config.yaml
norm_eps: 1e-05
attn_scale: 0.125
tie_embeddings: false
parallel_block: false
init_std_o: 0.00558
warmup_steps: 200
batch_tokens: 16384
doc_mask: true
Each number is 128 + 32 x the weight over its row's rms, rounded and kept within 0 to 255. Layers, rows and columns count from 0. The size above them is the row's rms in percent of the matrix's.

# layer 9 MLP up, 512x128, rms 0.143, rows 430-482, columns 64-127
size [ 84 104  68 109  95  86 110 103 107 114  92 107  85 100  99  93 109 101 103 106  93 110  85 121 114 106  98 104 109  92  96  97  92 116 101 101 114 109  90 100 100  94 117 103 100 103  98  98 119 100  98 114  99]
[[ 99 162 128  96 150 105 135  62 188 103 121 143 110 129 147 155 112 138 144 106 159 113 129 165 125 117 126 162 163 158 138 146 147  95  99 108 127 119 194 153 172  74 100  71 107 162 161  78 156 122  86 188 130 112 155 119 158  95 152  78 140 140 123 112]
 [ 97 128 130 151  84 140  29  67 133 113  74 141  93 107 154  85  83 181 123 109 146 112 113 121 114 145 153 162  93  86 130 124  99 134 188  79 137  88 114  88 169  83  48 139  92 117 135 111 107 102 105 178 138 107  98 161 129 102 130 191 141 143 204 131]
 [153 180 122 114  64  75  67 125  59 173 116 100 119  79 137 102 140 122 140 148 177 118  87 187 145 119  87 130  87 115 152 127  84 174 125 164  99 160  82 127 124 150 119 155  66 156 124 173 168 142  57 137 108 133 133 130  88 163 141 103 146 152 140 181]
 [150 185 141 132 125  98 108  98 120 104 137 170 160  89 149 132  94  28 150 167 142 112  74 168  85 113 148 118  99 114  92 152 112 113 147 171  86 170 128 183 117 114 109 177 101 122 103 140 138 117 160 132  97 133 119 175  95  88 119 140 150 236 136 122]
 [107 109 119 183 128 151 133 141 193 172 113 165  93  96 111 102 139  78 162 114 139  50 106 123 161 124 166 179 121  93 158 154  98 105 123 160 109 117 178  64  88 114 147 116 142  91 137 110 113 137 146 169 105 133 147  80 171 138  97 112 144 136 151 133]
 [151 116 147 120 121 174 130 105 119 116  63 168 118 131 124 156 192 101 139 143 108 190 122 125 132 149  77 130  25  90 104 189  59  66 120  78 130 137  92 163 130 108 144  96 134 111 171  84 140 129 150 118 119 194 141  94 117 130 159 141 124 149 180 130]
 [166 175 138 121 149 139 223  68 111 105 124 145 114 105 104 169 166  96 135  88 106 144 148 128  52 136 112 123  99 140 169  93 132 149 155 163  93 154 177 106 146 170  99  82 125 151 130 119 149  95  98 184 114 125 136  80  97 160 143 130  98 127 168 136]
 [149  97 139 135 146 155  54 121 110 157  62  89 110 111 188 118 199 137 187 147 163 134 117 157  93 164 112 134 105 131 126 133 201 133 145 130 121 115 153 125 148  97 144  82 182 104 140 151 116 167 161  95 119 121 126 115  72  76 125 119 146 120 130 136]
 [105 133 145 143 152 138 137 138  81  93 117 137 146 120  54 132 124  96 123 170 182 120 194 144  91 141 118  39  88  73 127 110 106 127 138 166 122 146 157 137 142  77  83 128 120 126  50 119  75 165 138 166  74 138 131 122 162 135 105 156 101 134 201  79]
 [110  80 122 122 162 133 114 155 127 191 163 177 161 156 107 126 163  83  75 112 151 168 110 116  90 125 137 117 113 180 139 129  64 162 113  90 105  91 145 147 113 140 110 132 151  64 142  93 197 126 119 132 125 129 118 172 106 101 119 109 145 132 136  21]
 [ 87 131 118  96 170 150 120  88  74 169 176 142 149  94 131 134 132 136 138 138 101 153 173 146 106  30  83 156 105 137 135 157 100 187  83 105 116 208 153 118 134  90 116 110 151 119 124 107 130  89  89 138 131 118  86 137 147  91 178 160 166  79  91 171]
 [133 124 144 128  87 105  72 128 133  83 104 165 101 160 167 114 169 178 110 143 126 141 126 122 131 102 112 101 129 192 102 165  50 152 187 151 100 123 130 138 156 123  98  48 154 114 119  61 161 117 153 148 109 162  97 176 123 131  93 139  76 111 144  92]
 [ 92 161 116 184 121 185 156  80 199 104  99 109 159 134 111 108 148 127 127 124 114 145 147 140 127 138 121 106  85 145 125  93 148  81 117 150 199 126 131 101 131 103 149 106 125 162 165 110 123 131 142  72 144 148 114  91 117  58 131 126 115 101 116 127]
 [ 99 104 145 116 120  82  81 110 116 104 142 121  86 172 131  55 102 149 114 102 139 119  93 141 156 165  71 142 154 121 148 198 114 184  71 141 117 125 154 171 127 117 163  93 119 163 117 118 119 126 197 129 162 131  87 128 137 147  89 100 148 101 155  68]
 [135 127 149 137 143  84 146  84 118 120 171 164 181 122  75 106  90  85 184 167  75 109 113 153 129 176 179 113 136 189 180 153 103 173  92 132 139 119 139 157 136 136 111 155 158 143 187 178 163  90 128 107 121 105 133 149 118  40 143 118 113 164 103 129]
 [102  92 137 113 132 119  94  86 164 120 158 157 139 124  70 128 168 145 107 117 114 112 138 114 131  66 143 115  84  82 125 159 100  98 212 113 162 110 209  91 123 106 125 150 153 129  96  90  88 123 102 156 130 136 138  98 114 181 149 184 144 142 140  71]
 [ 89 146  89 108 140  98 132 129 133 138 161 132 163 172  54 153 114 111 119 139 129  76 142 132  90  93 148  89  87 124  81 110 108 163 176 126  34 116 157 142 122 139 115 153 237 125 103 147 101  32 132 134  87 153 110 155  57 144  73 129  71 100 150 124]
 [123 119 133  96  88  73 126 111 144 127 101 107 117 115 114  91 140 115 101 113 116 137  83 168  74 103  68   8  77 136 121  90 125 160 151 112 160 102 130 110 141 141  82 157 139  82  97 119 175  89 118 147 154 164  60 133 147 134 112  95 102 102 112 132]
 [180  50 113  99  79 138 135 139 135 159 147 141 108 116 174 128 138  83 100 103 109 118 127 135 119  87  67 174 174  71 183  93  68 168  98 121 146  88 152 111 116 119 142 147 197  76 171  83 176 116 140 166 119 105 163 159 171 134 137 130 142 136 110 169]
 [ 97 109 110 136  94  84  96 201 171  66 169 147 181 128 115 118 113 189 110 114 104 157 127 171 115 115 142 117 131 193 129 156  89 173 139 115 102 102 124 139  99  92 113 116 119 110 148 111 164  61 109 183 192  15  75 150 115 125 159 120 134 136  78  87]
 [131 142 158 142 176  82 142 150 139 207 105 133 147 114 106 140 132 121 102 160 101 129 164 137  90 156 190 160 132 115 109  60 133 137 117 110 154 107 104  98 136  58  82 146 152 194 130   7 143 129  85 116 109 118 105 109 152 114 148 154 185 108 129 159]
 [105  55 131 159  92 128 146 118 161 132  85 192 139 152 133 145 103 128 155 129 141 102 219 141 127 136  90  73 161 129 122 126 136 174  83 145  59 117 188  89 157 129 139 131 172 134 145 136 144  81 109 134  92 181 151 137  78 128  89 117 152 137  80 123]
 [ 95 141 137 110  79 166 143 102 129 155 119 106 123 118 108 132 122 103 147 126 134  93 160 118 190 120 163 117  78 137 140 157 136  86 116 123 169 122 133 121 145 131 154 158 205 104  88 105 168  89  78  85  74 123  94 108  85 147 159 111 123 117 104 102]
 [106 115  68 157 110 131 144 123 142 142 142 118 195 118 134 100 152 138 116 140 110 129 130 141  85 116 140 107 140 111 158 101 134 152 131  72 162 174 110 101 122  74  48  82 140 191 125  52 117 130 134 149 106  89 119 144 114 155 108 176 134 136 146 146]
 [139 122 136  77 102 127 119  90 161 147 156 115 132  97  91 155 124  57  68 113 137  70 144 150  60 133  90 143 136  79 190 100 131 105 164 131 142  83 142 140  81 146 142 118 132  73 128  96 132 132 158 111 109 136  72 146 109 123  96  87 190 127 126 100]
 [150 128 176 157  98 184 169 127  95 158 139 113 156 171 167 130 119 109  89 242 134 128 120 171 152 132 110 101 191 165 127  73 102 159 189 137 134 118 131 144 107 143 117  79 120 174 101 156 181 134 150 134  81 173 115 116 106 144 173  79 152  93 125 114]
 [126 103 138 153 166  81 138 137 108 123  68 149 123 108 142  91  92  57 156 117 132  66  61 137 100 122  76 125 141 130 153 111 121 184 140 158  43 180 174 138 159 132  82 174 129  94 127 153 145 114 138 120 104  95 110  83  77 124 110 150 142  75 132 160]
 [131  39 147 123  72 136 141 106 125 189 167 120 122 125 109 110  85 127 112 137 156 138 135 178  89 151 118  75  50 144 162 159 143 171 154 144 134 137 154 115 176 135 127 143  91 106  52 154  97 125 118 115  97 154 139 140  89 122 137 141 144 101 107 143]
 [163 171 128 122  85 104  47 132 147 103 143 193 101  75 143 117 104 159 149 115 112  99 146 132 106 128 141 140 152 118 155 103 139  75 195 119  87  90 109 152 127 149 158 104  88 146 126 122 120  74 218 114 115 126 106 139 101 117 147  67 162  83 170 118]
 [120 143  73 156  98 120 138 124 118 109 148 103 107  67 127 102 104 113 107 165 113 145 124 119  72 143 164 154 148 125 193 101 126 201  95  81  90 140 130 138 116 131 100 144 103 141 113 126 137  79 162 136 145 102 134  77 164 131  80 143  97 120 120 112]
 [100 157 140 168 133 124 130  81  98 127 121 168 135 123 100 145 145 137 136 115  72 138 155  76  63 144  96 112  90 112 145 179  80  71 120 127  94 122 168 135 172 111 128 103 135 142 136 131  77 163 139 105 119  98 175 109 110 182 163  87 195 110 169  72]
 [140 109 118 174 101 123  97  84 114 124 150 198 196  89  62 101 146 132 179 152 145  70 131 156 141 141 176 104 113 190 135 106  80  96 145 101 110  97  95 114 158  61 107  97  83 173 121 142 177 134 139 116 141 169  94 172 192 106 156 154 176 160 157 149]
 [154 106 140 112  64 146 133 114  95 176 131  71 125 157 112 128  71 166 177  97 183 119 118 118 160 179 102 140 125 149 175 163 146  85 144 105 132 165 106 138 128  89 157 176 120 109  71  96 188 128 138  96 133 126 170  70 175 133 178 136 135 115 137 119]
 [152  85 127 176  87 119 126 119 142 169 119 111 122 132  74 112  44 120 102 109 118  67 108 108  65 175 114  99 145 114 131 172 127 174  93 194 107 101 189 103 137 110 141 117 220  90 109  98 113 125 114 164  85 129 156 121 116  67 183 140 121  99 131 120]
 [151 123 108  99  85 138 133 134 202 117 113 119 136 124 110 105 154 136 131 108 110 123 161 125 151 114 203 118 112 175  77  90  93 144 183 175  57 195 169 105 117 108  64 145 118 111 154  89 158 140 126 125  54 163 226 151 120  98 126 135 147 111 117  93]
 [150 106 121 150  94 110  60 166 190 187 134 103  85 144  76 194 148 109  93 147 100  85 132 154 103  83 143 197 158 114  92 134 147  83  96 130 113  57 113 148 129 139 145 109  95 102  90  98 118 112 120 122  93 140 128 100 135 153 136 110 201  86 130 122]
 [144  99 126  67 126 104 129 128  85 134 153 174 176 109 138 130 169 145 119 105  85 146 138 196 154 150 121 127 133 105 111 130 137 157 105  78 124 124 102 141 122 156  92 148 102 195 132 164 174 126  82 188 120  54 103 100 168 126  92 211 101 148 148 133]
 [227 155 128 127 193  92  95 124 184 105 158  94 115  95 134 104 122 169 121 169 139  87 174 176  84 122  50 137 187 130 175 181 119 190 173 119 119 145 168 138 179 111 131 110 116 134 120  90 141 124 188 188 147 156  91 126 131 115  98 109 140 127 179 169]
 [119 159 136 141 139 171 107 119  82 130 106 113 139  58 142  60 139  87 154 110  91 140  89  81 165 106 138 120 162 108  64 104 111 171 170  95 164 109 123 107 158 125 135 175  98 131 139 135 178  96 225  99  53 117 180 132 157 135 116  87 200 139 127  98]
 [ 86 125 119 187 101 147  97 163 192  85 124 140 145 141 126  75 173  80 130 199 106 151 138 225  68 134 131 124 160 129 100 171  76 113 106  70 104 115 142 132 161 126  82 112 161 133 184 111 143 131 166 129  92 120 123 176  93 160  98  81 120 127 143 128]
 [141  73  86 119  84 123 101 121 154  81 147 106 156 104 117  97 155 168 114 150 147 131 123  66 117 139  58 108 149 125 191 109 134 125  92 120  65 130  96 121 122 167  86 108 117 223 157 181 149  71 145 111 145  94 154 118 110 166 160 144 184 102 150 119]
 [ 94 136 102  85 136 169 103 149  96 148 157 129  59 160 140 117 132 112 143  82  94 158 115  95  95 178 142 120 126 129 145  72  82 131 142 128 149 182 156  91 151  87 169 102 117 105  74 105 173 101 126 202 131 164 151  92 179 141  83 135 132 201 145 155]
 [181 129 178 140 150  96  72  90 135 137 104 124 187  37 108 195 196 130 121 140 100 121 123 187 130 143 179 106 114 141  55 196 120 156 151 140 120 154 112 145 204 154 127 166 114 157  67 142 114  88 141  94 140 144 115 124  74 163 119 156 129 114 104 118]
 [ 84 152 120 136 119 135  94 145 122 124 139 101 133 155 127 115  78 141 134  81 156 151 109 142 150 114 127 107 107  80  66 132  88 129 118 150 152 136 178 195 101 117 137 113 141 162 177  41  99 168 113 179 123 100 112 135 160 119 129  92 206 158  65  91]
 [121   0 160 137 155 142 106 139 147 160 152  93 139  80 131 108 122 147 148 169 142 133 151 128 134 112 189 144 152 123 160 114 134 181  85 205 118  85  91 142 135 132 180  84 127 171 143 103 116 124 159 108 126 128 140 185  85 127 136 104 108 122 137 116]
 [168 176 143  44  95 104 127  82 111 101 144 154  71 176 108 181 120 141 136  89 135 127 164 142 120 151 118  93 154 124 103 151  98 154 119 115 119 155 106 105  90 170 112 113 130 199 145 107 137  56 132 114 127 121 134 107 155 135 140 134 172 151 188 149]
 [158  96 105 199 116 145 134  95 158 174 138 156  73 129 125 179 157  92 123 166  97 147 148 102 173 106  91 144  96 153 123 110  95 158 131 157 107 142  81 142 117 124 149  96  66 107 107 141 211 110 135 173 173 194 144 122 141 145  75 137  87  90 126 154]
 [141 107 150  95  99 143  97 108 109 134  69 151 127 109 115 187 100 117 106 110 149  81 117 149 111 179 142 136 146 164 117 101 102  80 131  81 185 181 156 175 151 107 117 105 115 140 102 126 180 121 141 105 112 108  90  89 162 131 143 106 114 176  85 128]
 [185 135 127 163 116  87 167  92 118 150 125 157 164 134 141 124 131 149  91 124  86 146 174 110 131  86  66 109 161 167 164 139 135 158 187  98 101 149 150  65 149  97 123 111 169 180 129  89 177 126 165 174 180 143 162  83 116 124 133  84 125 141 142 150]
 [155 129 144 139 135  98 102 115 173 131 113 121 148 113 130 153 133 102 160 141 133  95 133 166  63 106 116  73 135 137 141 110 164 139 118 161  87 195 123 161 144 148 121 123 117 194 141 151 109 133 115 114  56  73 102  95 144 110  86 136 164  87 146 174]
 [145  63 104 135  92 133 113 119  93 165 116 116 188  91 101  90 103  99  92 168 129 161 109 134 107  71 142 112 180 127  85 106 109 110 194 109  87 142 193 110 138 120  61 164 158 103  90 167 128 152 119 158 193 178 102 118 163  90  96  87  82  96 169 149]
 [136 165 143 105 107 212 144 142 128 141  48 202 122 158 138 140 114 115 132 150  95 168 154  94 141 121 123 156  89 111 165  95 135 162 161 145  99 147 150 122 151 157 143  54 131 140 157 145 131 107 142 133  89 157 107 158 132 149  74 118 170 172 170 151]
 [133 148 117 139  80 185  86 138  96 177  94 124 124 101  95 110 178 105  98 138 147 165  94 136  64 103 124  90 119 148 124 151 120 109 155 182 119 157 162 148 112 150 177 157  55  90  91 167 123  80 145 104 133  95 114 122 141 158 160 138 112 135 181 148]]
# layer 9 MLP down (transposed), 512x128, rms 0.159, rows 430-481, columns 64-127
size [ 83 103  74 106 102  89 106 108 104 106  95 105  83 103 102  92 107 102 101 110  95 115  95 160 111  92 110 106 107 106  93  98  86 102  94 105 111 113  88 102 102 101 114 100  94  97  92  90 122 100  92 116]
[[125 103 111 147 152 155 118 125 129  93 118 133 118 101  85 179 120 122 143 135 116 156 142 191 162 164  78 108 109 112 157 132 167  87  88 153 138 118 103 137 117 182 174 176 192  98 112 171 122 120 151  45 110 160 130 191  87 147  91 143 139 101  69 117]
 [161 166  88 114 112  71 157 204 151 121 111  80 168 121 106 148 132  82 148  93 133 119 126 188 145 151  89 107  98 151 100 138 128 131 106 172 119 186  76 125 116  98 191 152 121  85  51 159 150 120  96  87 142 142 131 140 152 146 139  84 154 116 122 103]
 [ 55  88 117 114 128 139 186 130 170  83 169 134 180 172 150 154 104 146 134 143  86 157 152 142 104 109 130 121 117 163 129 129 189 135 113 119 148 112 168 135 134  98 124 150 198 149  95 133 125 118 213  92 143 111 127 109 175 133 135 185 165 132 145 114]
 [126  88 184 144  98 138 124 107 116 124  91 136 119  95 191  90 132  95  80 168 188 138 154 145 149 165 122 138 139 153 155 146 118 128 152  83 110  64 136 129 121 166 134 140 131 110 228 137 132  89 102 183 143 103 140 132 164 158 146 115 168 139 124 118]
 [122 165 133  94 171 113  95 120 149 119 188 132  88  96 124 122 195 139 133 138 150 118 116 165 126 129 107  82  93 214 141 129 154 123 136  16 169 115 108 159 112 104 159 138 125 107 147 132 129 120 136  88 103 167 123 139  53  64 164 111 105 131 109  95]
 [118 173  91 122 123 161 145 216 164 169 135 183 193 125 103 103 134 106 114 129 167 117 120  64 140 148 126 121 119  92 150 166 190  33 137 115 125 154  88 122  90 156 139 130 130 162  70 152 115 162 136 116 170 120 146 120 126 189  95 126  85 138 145 121]
 [140 132 148  91 164 184 206 158  71 122 134 119 113 146  88 127 136 125  99 136 118 116 119 131  76 141 150 111 106 117 163 101  96  79 149  70 120 160  30  53 119 182 127 110 173 110 152 133 190  85 174 126 123 135 105 120 136 109 137 141 151 115 114 124]
 [142  88 122 117  43 140 103  63 104  80 181 171 151  80 121 118 113 162 128 131 149 104 152 120 115 147 124 180  91 114 100 112 165 111 139  97 198 143 120 132 103 141 107 120 157 109  91 124  98 101 124 111 141 111 157 101 153 108 124 130 112  88 181 123]
 [102 139 115 180 168 123 114  88 150 198 162 186 106  77  94 108 113 147 104 172 141 112  61  94 158 167 107 135 140  72 120 108 145  90 119  70  56 133 125 172  88 156  35 139  86 146 134 171 135 142 113 147 127 100 185 180 125 110  81 143  91 164 109 177]
 [119 175 160 140 116 122 130 135 122  73 152 146 188  95  90 105 122 126 107 100 111 104 148 110 115 146 113 182 143 106 148 101 177 106 169  79 210 106 181  79 151  90 108 146 110 110 119 105  69  96 139 101  92 160 112 140 151 131 138 136 128  91 133  94]
 [156  96 180 148 103 101 119 128 153  96 113 127  93 149 110 116 123 119 118  88 148 101  91 120 157 165 118 124 140 129  92 104 167 124 191 161 147  60  76 160 129 146 127 162 115 148 123 171 130 107 193 111 112 130 153 135  75 192 127 106 115 168 182  63]
 [150  88 102 140  80 113 107 129  88 170 140 162  75 144 143  70  99 153 213 118 116 115 195 138 201 143 119 137  92 183 104 167 127 157 152 172 124 102 116 145 135 134 100  71  96  98 166 103 153 115  94 121 149  59  51 153 100 103 130 116 120 147 170 165]
 [170 107 146 103 128  71 160 124  92 129 160 148 118 135 102  60 161 177 168 115 180 128  99  93 175 129 138 138 114 154 154 137 124 141 206 143 104  91 111 126 156 181  57 160  91 163 109 115 129 141 172 104 173  97 136 188 119 174  75 110 148 139 159 168]
 [150 182 140 125 190 119 150 127  98  93 136  80  93 168  82 125 111 139 121 134 111  88 103  62 118 102 112 114  98 172 126 158 124  98 168 226 116 141 127 161  82  62  91 154 103 181  79 122 141 120 161 116 115  87 132 105 175 135 131 167  89  95 135 158]
 [138 179 106 126 139 104 114 101  88 151 170 116 109 102 187 145 122 155 116 122 175 102 146 101  88  82  95 129 151 106 142 142 190 141 149  62 127 143 110  70  99 155 148 108 114 199 104 157 135 146 190 158 141 156  74 148 149 179 130 100 151 128 136 134]
 [168  95 117 150 138 150 116 157 158 178 124 125 203 158 129 108 125 170 148 125 152 112 102 101 120 115 187 144 150 200 101 122  84 150 145 184 110 146 116 171 125 116 169 134 133  75 129 118 152 182  64 160 118  62 144 137 119 112  88 107 137 156 135 147]
 [109 135 192 103 172 159 118 134  63 173 117 172 182 161 151 128 163 134 121 143 156 161 123 144 102 132 125 116 140 160 130 131 126 131 100 134 130 138  96 154 193  71 125  97 159 145  57 120 106 142  55 135 151 120 117  95 170  62  80 125  72 149 158 115]
 [139 129 135 126 141 149 150  83  98 105 109 115 132 127 148 120 173 117  65 171 154  99  93  79  64 149 114 144 135 107 170 178 141 169 130 149 186 148 136 133 101 169 156 138  84 125 142 141 120 113 173 140 131  98 138  48 146 117 108 167 161 207 179 132]
 [126 134 125 125 113  96 101 120 102 130  76 129 197 132 141 139 167 129 146 150 134  29 169 113 119 169 133 154 105 123 109 117 199 114 114 110 116 155 202  55 152 136 121 122 162 139 181 142 151 168 105  99 163 153 136 105 120 169 135 126 108  80 134  95]
 [167 186 138 167 133 169  88  97 166 106 117 139 108 147 160  70 122  46  74  92 119  93 123  99 163 168 134 111  81 133  94 145 133 104  80  86 166  75 154 129 139 145 118 178 125 122 196 103 105 181 140 155 110 185 109 162 163 161 134 120 128 135 151  96]
 [ 76  79 112 105 116 132 130 155 126  61 163  97 100 143 111 132 158  85  86  91 105  60 127 135 113  95  65 151 123 135 118 177 122 135 115 145 114 186 137 161 201  77 174 116 128  80  97 111  67 143 112 132 119 156 158  95 133 192 148 163 121 147 129  97]
 [108 110 162 119 142 149 185 104 179 117 139 114 119 133 118 107 145 101 107 118 149 158  88 121 150 163 114 169 109 216  98 120  86 162 125  93 185 137  92 220 118  96 117 122 140 162  78 138 123 165 107 160 149 118 121 124  71 149  88 131 109 145 126 134]
 [113 133  90 107 107 104 124 117 109  87 174  99 126 122 121 151 153 134 142 140 161 140  88  73 153 105 147 173 159 144 185 113 103 127 146 117 108  86 119 145 142 122 103 172 108 178 124 189 105 145 121 122 133 124 219 159  98  79  79  87 163 147 118 125]
 [153  93 143 148 152 113  77 164 118  47 177 105 139 162  98 126 139 177  71 152 119 125 151 135 125  97  62 110 111 101 144 156 170 141 130  81 144 114 187 155 194 146  98 172 114 137  73  76 155 115  91  60 102 129  91 173  98 153 109 119 141 114 153 164]
 [128 172 156  56 125 149 127  83 178 145 104 115 127 105 183  73 167 137 124 149  79 167 146 101  91 120 131  89 146  91  88 123 139  73  86 135 137 125 169 136 166 118 135 115 134 149 190 122 131 166 111 101 141 153 133 137  56 134 154 121 156  98 142 113]
 [157 186 161 126 108 141 132 121 129  78 156 123 112  67 140 110 184 138 161 186 138 113  84 159 109 127  98 171 104 166  56 174 117 133 180 120 139 146 220 120 125 165 126 146 184 128 124  74 117 110 163 118  82 146 118 123 154 151 108 131 116 134 194 127]
 [144 140  98 135 124 134 150  87 155 112 138 152 180 175 189  91 146 109  96 106 111 145  61 106  93 142 118 165 129 169 139 107 145 122 126 130 127 173 118 154 108 244 121  96 136 145 125 148 134  69 162 102 124 104 142  96 175 180  97 120  97 121 106 132]
 [117  77 153 171 135 135 101  65  78 152 131 111 152 156 156 154  56 154 108 149 120  77  92 212 157 124 137 157  82 133 145 102 128 147  97 123 143 170 139 126  89 107 174 116 116 111 100 165  65 154 173 192  83 130  89 184 144 173 144  98 119 127 142 127]
 [129  75 109 132 167  71  98 159  82 100 108  81 132 106 119 163 152 122 109 143  93 130 175 185 116  93  87 107 175 156 102 187 147 163 115 168 104 168  88  85 133 160 147  93 111 187  97 134 160 206 101 157  85 130 111  69 110 101 185  75  81 104 114 129]
 [ 86 166  83  38  94 124  86 186 153 143 158 106 121 121 168 143 154 133 188 128 125 151 141 145 132 126 152 119 158  99 136  82 163 168 124 154 141 165  96  93 147 118 192 116 137 128 164 199  87 167 130 120  86  81  41 176 137 104 131 161 124 141 132 133]
 [101  69 165  87 150  80  55 112 145 122  97 155 161 177 186 110 140 127  76 155 161 150 168  76 135 147 147 116  39 124  91  96 154  48 130 119 166 106 135 192 140 114 117 105 133 136 127 136 115 112 123 156 104 121 145  89 149 195 156 162 118 128 187 116]
 [141 157 160 156 153  92 162 142 153 157 112  54 203 106 141 126 163 125 117  84 144 129 149 130 119 128 145  96 117  85 151  79 154  60 134 156 124 191 121  67 105 133 111 146 104 138 145 137  69 111 125 115 129 120 117 139 130 132 204 127  92  94  67 159]
 [109 141 153 170 130 108 117 220  99 141  81 111  97 123 126 149 170 140 150 133 137 123 175 104 149 142 131 139 179  76 202  91 155 115  50 109 168 119 173  62 138 160 209 183 153 160 155 173 138 170 159 113 117 173  99 121 120 113 128 199 150 125 171 107]
 [128 116 144 111  88  77  92 113 109 133 143 133  83 134  83 221 131  86 125  65 135 146 197 182  77 166  96 169 150 128  72 108 133 128 134 151  82 149  93  99 132  91 180 111 123 136 124 133 161 181 107 152 117  80  96 153 122 159 151 182  69 100 156 116]
 [ 94 110  90 122 130 139 164 157 117 128 160 114 172 164 205  97 154 153 101 164 123 100 101 133 187 184 126 158 142 152 195  79  99 182 145 179 161 140 124 122  48 159 127  88 157 125  97 133 120  85  85 103 129 114 108 115 163 145  99  43 107 111  92 132]
 [191 126  93 216 177 132 178 211  67 135 160  95 164 177 130  62  77 115  93  74 150 178 186 118 123  86 115 131  97 175 137 179 145 141  88 133 102 102  90 126  80 167 133 103  99 140 169 103 135 125 155 167 126 115 181 151 114 146 101 131 130 104 107 163]
 [ 97 115  84  83 111 130 164  99 132 103 127 117 120 127 109 101 130  62  94  92 140 136 113 139 142 123 187 147 138 222  89 123 135 117 104 139  75 125 180 104  83 170 113 101  87  76 129 155 144 146 166 176 102 163 120  87 157 117 118 118 138 162 144 172]
 [116 216 146 161 135  86 120  94 129 153 164 128 159 105 152  93 113 163 145 116 186 178  82 101 108 125 155 111 156  85 144 101 117 162 163 134 123 109 148 110 157 123 104 105 103 111 119 111  87 129 164  67 143 102 145 173 176 155  58 134 150 112 187 125]
 [127  87 119 115  89 153 188 137 181 136 127  98  65 162 158 116 161 213 110 170 123 173 196 152 143 172 130 149  91 183 114  97 155 151  68 127 119 180  91 139 151  97 149 167 166  86 161 125 117  57 118 145 126 139 149  91 120 135  77 147 116 203 120 123]
 [129 128 154 128 139 117 147  98 150 110 129 133 117 148 123 135 136 132 198  56 136 157 138 150  89 165 190  93 139  95 134  75  91 199  95 120 148 173  97 130  92 162 138 153 106  94 166  66 180 176 132 101 148 149 114 182 113  91 153 105 127 106 148 122]
 [120 163 183 148 187  95 114  95  99 111 131 111 147  89 164 174 146  75 181 102  99 156 118  85 187 162 183 108 145  61  69 109 132 146 144 128 179 114 118 102  39 142 143 104 100  82 179 105 147 167 147 111 139 168 143 132 124 130 171 154  99 120 117 128]
 [192 174 119 123 118 133 113  89  84 147 105 148 148 118 161 141  97 141 113 193 147 146  91 144 138 163 140 106 166 111 158 152 205 119 165  60 129 126 110 142 181 149  93  80 145 132 188 162 133 149 160 107 188  97 153 175 125 115 158  86 153 182 163  80]
 [178 168 156 134  78 117 113 124 137  54 159 134 147  78 108 156 175 139 137 149 113 141 166 179 122 211 187 126 156 130  59 147 110 110 124 117 139 118 148 136 146 149  92 156 116 104 153  91  81 133 105 125 170 153  86 147  77 120 146 166  92 125 117  88]
 [109 110 132 125 111 128 143  47 134 110 159 114 101  77 152 157 168  86 117 171  94 101 164  86 138 128 102 114 116 172 144 111 205 177 111 134  82 142  87 185 114 132 119  89 110  96  89  90 132 105  73 120 116  80 130  95 133 120 196 127 108 193 145  97]
 [114 148 106 165 146  79 170 139 127  96 145 149  80 138 140 133 161  67 112 109 164  75 122 127 118 108  71 204 125 117  82 110  93 110 110 131 108  58 159 159 152 109  76 172 124 143 168 139 130 154 111 153 127 116  77 114 184  79 166 130 172 117 158 125]
 [180 134 132 154 172 162 115 180 128 146 104 117 162 142 189  80 138  69  44 164 140 115 162  78 103 142 135 129 165 122 138  77 145 114 133  95 193 120 109 139 143 104 109 114 147  66 157 200 193 200 137  57 123 150 117  85 158 130 132 134 108  62 125  84]
 [135 134 129 149 142 134 132 137 113  82 111 161 115  92 136  48  99 156 156 105 124 139  61 145 175  70 144 121 113  68  50 177 147 132 167 146 152 171  95  82 137 158 179 109 153 138 102 123  66 104 149  82 133 143 134  96 106 157  72 116  95 157 125 129]
 [141 151 178 127 105 150 155 132 147 132 155 177  82 122 152  84 137 176 188 125 168 129 101 137 115 146 157 149 127 147 135 145 133   0 151 122 168  79 141 130 106 100 104 146 140 117 195 107  77  85 202 137 121 188 169 169 105 153 100 102  78 154 120 142]
 [120 203 136 194 118 100 149 122 114 137 145  90 124 130 150  28 121  95 145 113 145 107 114 115 172 151 127 119 141 194 119 125 167 178 154 179 118 122 108 151  95  86  90 115  99 118 112  61 132 134  86 106 104 157  98 121 125 180 146 142  96  93 119  95]
 [ 94 113 160 177 158  35 143 151  70 143 168 146 107 126 126 140  88 129 144 146 152 103 138 105 134 111 130 136  98  77  28 128 155 118  94  98 172 166 165 155 115  62 102 127 177 131  82 152 109 143 191 104 137 134 128 160  99  67 140 155  73 120 141  84]
 [111 134  95 156  80 112 129 216 130 101 132 110  64  75 130 174 138 129 154 164  93 112 132 132 147 124 150 136 123 151 130 105 163 188 171  92 125 111  88 152 178 110 151 124 140 153  75 145 132 123 154  86  97 120 157 102  69 103 171  93  79 138  75  89]
 [133 159 150  83 105 116 147 138 173 130 114 146 106  79  67 149 136  79 128 124 184  94 152 126 136 141 109 144  85 199 135 177  78 115  88 167 159 133 152 135 128 131 153 141 149 146 154 113 136 121 140 179  70  99 122 143  36  67 115 117  98 132 153 194]]